Each number is 128 + 24 x the weight over its row's rms, rounded and kept within 0 to 255. Layers, rows and columns count from 0. The size above them is the row's rms in percent of the matrix's.

# layer 4 attention query, 64x64, rms 0.278, rows 0-24, columns 0-63
size [ 99  97  92  91 101  91 106  98 100 103  90 101  77  87 107 101 101  81  92  83 101 107  97  80 104]
[[125 142 117 105 161 139  60 121 126 146 164 150 124 120 114 120 100 160 119 123 133 148 117 124 102 154 117 140 126 164 132 142 157 113 108 133 149 142 135  92 100 135 134 128 104 112 170 148 115 126 164 156  84 192 114 134  71 172 139 147 125 147 127 114]
 [157 126  93 178 105 108 176 140 167 115 108 133 151 173 144 130 122 105 151 123  97  99 153 156 164 125 159 114 130  98 133 139 110 111 128 136 103 100 126 142 104  90 145 145 121 161 108  86 154 140  95 122 156 100 114 112 136 102 126 138 159  87 106 131]
 [105 114 120 141 151 117 146 145 109  86 123 145 186 147 146 141 123 146 200 118 130  89 156 136 125 131 155 100 152  97 139 125 122 138 154 145 126 146  81 147  99 142 121 134 132 165 128 175 158 146 144 157 159 131 121 136 106 152 143 151 113  95 113 166]
 [122  94 131 115  97 117  97 114  99 125 113 134 126  95 149 141 114 144 116 109  81 142 128 134 120 117 133 176  92 176 134 132 148 105 102 139 141 162 147 156 114 140 141 116  95  88  72 122 156 126 149 124 114 152 138 143 157 156 148 106 105  93  83 169]
 [120 140 137 131 126 133 113  99 134 117  96 122 139 116 137 138 126 170 117 125 128  99 145 100 115 113  98 134 192 113 113 106 136 119 154 152 165 112  92  85 133 142 129 146 118 140 136 139  74 107 136 165 101  88  93 136 158 152 146 144 153 122 169 189]
 [121  87 133 105 108 135 128 137 128 150  74 129 179 143 122 136 120 158 153 143 151  86 151 123 145  93 141 182 120 114 103 162 151  80 127 122 151 118 118 141 191 112 134 131 124 108 141 153 144  94 106 144 110 105 116 158 129 148 104 132 145 100 116 158]
 [155 117  95 124  82 136 139 132 100  82 171  95 104 123 122 122 158 125 163 129 160 117  94 117 134 138 146  98 121 110 188 125 109 115 117 127  90 128 151 144 166 119  89 123 104 150  67 116 101 110 123 118 114 130 109 105 145 165 119 135 148 150 146 119]
 [106 139 119 113 100 108 117 134 119 117 160 139 140 153 183 149 142 142 117 116 131 123  84 128 105 108 145  89 132 134 152 120 156 104  66 134 160 147 131  99  85 119 136 158 155 140 157 105 116 123 143  84 157 168  92 123 123 142 141 100  82 157 138 121]
 [123 160 189 111 110 158 121 122 131 140 118 126 115 126 140 133 140  83  59 129  98 167 112 159 112 123 122 139 101 151 133 144 175 132 130 144 143 110 167 154 144 144 124  92 118 135 123  85 153 140 139 126 168 130 152 145 121 121 143  85  98 154 101 148]
 [141 163  63 130 121 124 135 121 103 116 134 112 111 114 115 147 141 149 158 139 144 127 150 124 147 140 110 139 124 140  99 100  58 104  98 170  92 119 115 158 139 128 129 122 156 143 151 150 138 140 137 175 146 122 101  78  81 156 154 153 135 135 148 142]
 [134  85 112 129  97 125 115 140 154 166  98 167 100 109 165 148 143 149 127 109 120 132 151 111 121 136 112 126 126 147 156 136 127  90 106 127 131 120 135 104 129 110 165  88 135  93 127  85 152 178 133 160 166 160  98 102 125 123 110 162 127 181 106 106]
 [ 95 110 102 142 130 141 142  74 118 127 128 104  97 104 146 148 125 159 143 118 112 146 131 138  69 129 165 135  85 155 124 123  90 119 146 112 164 139 164 125 138 106 117 140 138 101  77 145 123  97 108 116 150 161 132 115 117  93 166 121 100 147  88 104]
 [154 115 158 153 141  83 127 138 145  72 109  94  94 118 119 146 109 119 118 130 150 103  94 104 141 136 134 131  92 136 148  97 127 137 110 110 129 121 147 107 130 135 147 126 126 121  99  98 188 128 138  94 140 163 142 152 135 127 150  78 160  70 128 160]
 [105 154 172 100 148 121  81 108 130 108 167 146 113 100 108 122  77 148  92  89 149 139 150 118 117 163 110 142 109 137 122 124 157 146 103  99 119 140 124  91  98 134 115 128 133 136 127 125 166 112 136 122  88 130 135 143 150 157 144  79 100 175 112 109]
 [122  73  99 147 165 122 126 117  78 142 100 156  98  80 126 110 139 145 114 139  81 113 113 117 143 133  87 128 133 161  80  96 155 121 132 134 145 124 156 132 153 146 133 125 145 102 122 163 115 121 133 134 114  92 164 104 133 117 158  88 111  97 119 153]
 [155 147 143 115 149 141 159 123  81  90 128  80 126 125 128 104 134 122  83 127 148 139  73 171 146 109 111 128 151  91 122 113  95 121 177 137 143  92 146  76 135 126  87 135 134 127 127 180 125  92 134 149 129 126 130 122 118 152  98 139 119 135 126 144]
 [108  88 105 148 134 154 155 168 143 133 109 119 170 138 100 117 140 129 155 164 148 106 149 121 115 108 140 119 127  92 197 131  82 137 186 140 124 123 126 159 122 151  89 127 133 165 144 148 148 147  87 125 180 114 135 125 121 128 128 153 115 127 134 131]
 [116 124 131  66  89 121 140 129 134 117 124 141 143 123 165 140 143 132  93 107 105 113 157 159 135 159 133 136  96 160  96 151 151 143 104 108 142 161 140 174 119 112 155  93  88 118 148 102 132 142 127 132  93 141 110 162 113  90  81 136 103 135  86 110]
 [122 121 124 176 159 137 101 125 127 162 108 113 100  92 108 126 129 157 138 166 177  90 143 122 135 122  90 142 122  89 134  82 136 106 131 147  97 119 100 131 104 141 152 105 159 110 117 170 111 113 129 153 124 121 114 146 149 133 125 166 165 106 179 155]
 [126 162 133 131 157  99  87 119  72 153 162 144 130 152  84 106  90 114 140 156 114 136  84 110 125  78 150 108 113 126 128 106 176 126 140  99 111 106 104 127 150 115 109 140 170 146  80 158 111 107 143 105 129 140 127 120 113 162 141 112 130 134 124 114]
 [116 127 155 115 177 143 155 144 133 161 121 111 160 106 133 132 119 144 135 163 157  51 130 120 101 160 141 119 140 119 141 103 113  96 175 150 146  92 115 108 125 144 134 124 121 141 114 155 129 137  88 167 150 113 122 107 120 151 123 184 162 131 158 120]
 [134  67 112  79 116 133 149 158 170 114 127 143 120 128 149 160 142 102 103 116 114 159 120 103 154 131 136 158 114 155 113 122 139 140 134 158 131 117 113 139 106 134 172 157 122 130 138  79 149 129 195 133 123  99 144 124 117  86  88  97 136 112 108 141]
 [128 141 116 118  95 100 137 126 169 103 114 140 155 136  97  94 123 119 102 140  86 148 121  82 161 109 154 115 173 159 119 141 110 142 106 130 137 139 144 177 135 122 143 144  76 106 130  68 154 116 157  88 138 116 140 155 156 110 139 109 115 112 118 145]
 [116 148  91  61 133 118 197 145 118 119 126 131 151 176 126 147  94 115 101 123 120 123 187  91  95 101 143 115 108 139 106 116 168 120 119 128 179 127 138 145 104 108 120 143 118 139 117 129 126 138 137 167 136 102 136 137 159 133 133 146 104 100 115 129]
 [138 116  98 195 153 117 122 158 121 137 142 117 106 144  78 146 118 155 108 136 102 108  87 114 129 116 173 122 123 136 118 147 142 106  68 140 146  87 145 102 130 122 107 133 140  88 115 132 108 150 162 155 104  98 108 134 119 140 144  94 155 150 154 106]]
# layer 4 attention key, 64x64, rms 0.274, rows 0-23, columns 0-63
size [ 79  75  88 107  94  95  99  93  96 104  92 105 108  85  95 104  90  86  95  94 109  99 104  93]
[[136 127 153  93 107  95 130 141 133 145  81 195 127 123 119 168 119 117 109 123 101 138 116 138 155 153 125 138 154 145 107 116 167 135 143 146 135 165 136 108 103 123 181 145 140  99 139 144  94  84 137 174  77 139 145 110 103 121 111 122 132 126 103 106]
 [132 120 143 186 146 132 129  96  72 128 133 126 107 146 144 123 113 125 175 166 125 146 118  92  96 119  99 123 146 128 132  85 124 162 136 159 148 131 124  96 133 159 123 137 122 137 121 148 148 123 180  82 142 142 119 153 115 140 180 159 112 149 144 163]
 [117 122 141 148 121 123 126 147 147 128 131 117 108 170 128 102 140 118 100 103  88 140 101 109 130 145 116 156 106 142 136 114 114 116 174  74 133 137 166 152 156  78 153 156 152 140 162 131 117 138  99 123  62 148 116 133 154 141 143 101 182 120 126 103]
 [145 170 159 139 131 131 113  80 140 128 146 164 137  88  94 158 135 125 122 113 162 142 139 144 134 155 145 106 143 137 101  85 101 127 113 186  98 150 149 114 158 124 121 147 111 147 149 127 124 128  97 172 147  91 160 127 122 106 106  74 148 133 140 121]
 [126 108 151 162 104 153 138 103 111 102 148 108  99 108 104 145 117 108 132 109 108 182 116 191 123 147 102 167 123 141 124 124 112 135 121 104  93 162 133 168 160 152  98 125 156 114 109 115  95 160 122 109 140 154 132 157 112 128 169 105  87 143 113 141]
 [177 148 126 150 143 107 168 119 114 113 137 134 123  82 149  97 113  97 117 136 162 141 115  58 156 151 104 147 145 119 123  56 138 130 159 160 139 131 125  93 101 134 147 144 150 101 127 118 129 142 144 123 135 148 130 105 115  95 171 131 132 149 123 108]
 [111  73 121 137 116 158 124  68 121 207 141 134 159 168 137 125 137 127 125 125 130 146 146 111 116 128 130 143 140 129 163 154 120 114  97 128 156 165 137 131  89 108 106  97 108 107 152  98 109 143 119 126 145 121 104 122  73 135 137 101 147 136 152 105]
 [106 118 165 152 130 156 145 104 152 142 146 105  95 178  91 148 116 101 115 120 134 132  89 139 124 118  64 118 134 116 118 144  95 111 166 112 104 105 126 153 147 129 126 133 142 129 114 187 153 113 121 171  92 112 120 148 187 124 119 117 126 110 134 133]
 [129 109  99 137 136 105 131 124 140 125 154 117  95 127 118 135 130 159 152 177 113 143  93 137 147 154 174 160 146  64 139 136 100 150 117 122 102 130 117 117 102 112 144 121  77  59 113 116 126  98 152 141 117 140  89  88 105 107 113 143 135 136 141 113]
 [115 122 178 113 121 141  89 128 143 139  69 145 145 133 156  92 101 110 119 155  88 122 103 107  58 109 128 144 123 139 116 134 141 134 184 118 132 123 123 115 165 127 111 105 131  93 120 149 168 163 142 118 151 157 133 163 133 147 135 118 133 164 120 122]
 [ 94 136 156 161 132 121 110 136 125 150 150 135 141 113 164 119 140  98 129 119 171 126 126 125 144 121 135 136  88 110  70  98 151 147  94 114  93  92 168 107 151 196 123 155 118 124 116 118 116  79 127 121 123 120 136 130 127 100 163 171 133 154 142 112]
 [143 111 157 118 164 136 116 181 125 129  71 127 130 152 132 123 123 113 148 116 176 117 132 124 138  77 150 114 121 117 148  76 151 121 100 159 116 110 127 148 140 132 122 133  94  94 102 112 143  81  91 115  97 114  99  91 103 145 104 129 117 123 168 124]
 [ 90 114 137 149 115 159 181 162  88 131 174 104 121 167 137 125 139 120 134 119  64 135  96 137 124 139 160 144 159 131 138 159 110  98 142 134 143 110 105 158  96 128 135 144 125 128 126 120 106 133 107  81 117 154 102 140 159 135 119 177 149 146 131  98]
 [137 125  89 201 182 128 122 120  96 106 143 133 130 107 146 127 161 140 130 124 156 111 113 116 126 112 151 153 119 146 131 148 128 145 136 177 131 122 139 138 162 150 125 100 139 153 143 136 119 118 161 153 142 134 107 114 135 142 144 119 156  57  90 177]
 [133 122 128 133 114 123 114 144 182  78  71 120  82 156 137 117 125 121 117 146  95 150 146 137  87 126 121 116 109 105 155 133 120  92 140  92 128  92 138 134 129 129 148 175 162 112 109 110 112 158 100 111 174 127 148 137 123 137 125 130 124 130 175 174]
 [107 136 107 141 106 121 140 133 141 143  91 155 127  91 107 125 133 121 161 138 135 141 136 108 134 150 173 164 112 134 102 154 130 135 132 137 151 105 137 140 161 152 145 128 144 128 142  75 109 141 147 144 147  66 123  80 188 128 132 180 136 127 107 173]
 [ 99 119 161 126 138 116 115  97  86 155 115 104 106 153 163 159 119 148 122 139 111 126 100 126 107 104  83 158 155 146 124 113 141 152 186 120 168 130 111 111 134 151 132 117 135 123 130 149 141 123 157 124  87 164 115 178 135 152 141 154 149 171 107 167]
 [149 117  88 154 195 128 123 102 128 113 167 100 115 133  92 146 130 137 152 131 173  98 175 134 149 132 137  97 144  86 154 121  90 109  85 140 113  73 131 102 159 114 114 136 118 154 134 148 152 151 116 133 149 126  99 107 136 135 133 149 127 132 145 138]
 [116 156 134 171  98 126 107 143  87  94 133 150 178 117 111 118 104 106 152 116 132 147 103 110  89 158 137 143 133 158 153  74 150 124 147 146 108 111 116 112 142 141 120 146 167 155  96 137 167  96 120 101 139 137 152 120 135 159 177 113 119 137 111 161]
 [149 116 146  69  89 125 104 147 155 151 133 146 161 123 160 138 104 120 125 147 137 144 118 131 126 103 136 133 153 116 138 128 120 116 127 138 155 142 100 136  89  96 133 115 111 126 116 138 156 152 153 122 150 132 164 178 137 112  83  62 139  94  89 172]
 [132 100 137 145 103 159 109 144  95 131 100 118 149 120 178 130 122 137 137 142 112 148 131 172 127 102  91 148 136 132  77 118  78 119 123 157 163 159 113 155 167 107 120 152 145 115 152 123 103 142  99  82 118 113 105 142 132 135 160 117 169 133 104 169]
 [107 140 121 133 138 155  85  83  86 143 110 134 146 112 109 110 125 134 160 152 116 144 168 145 116 109  94 117 131 143  69 150 122 121  74  88 114 145 122 117 101 129 142 103  99 124 148 117 153 133 111 119  96 114 126  84 170 143 104 124 128 140  88  92]
 [ 99 122 152 108 158 128 136 174 143 117 203 126 104 145  80 135 123 142 142 123 107 152 129 157 132 103 110 113 132 101 179 146 128 100  98 132 107 117 141 142 118 111 160 108 162 119  94 136  89 109 129 149 145 114 132  71 134 124 113 116 160 152 127 104]
 [140  98 101 102 144 154 116 172  77  86 153 125 104 163 153 119 120 142 128 150 104 122 119 158 128 110 146 145 142 121  99 132  99 138 111 111 134  96 133 158 150 143 118 140 138 138 128 112 124 148 190 107  77 160 140 115 119 145 112  98 104  92 144  79]]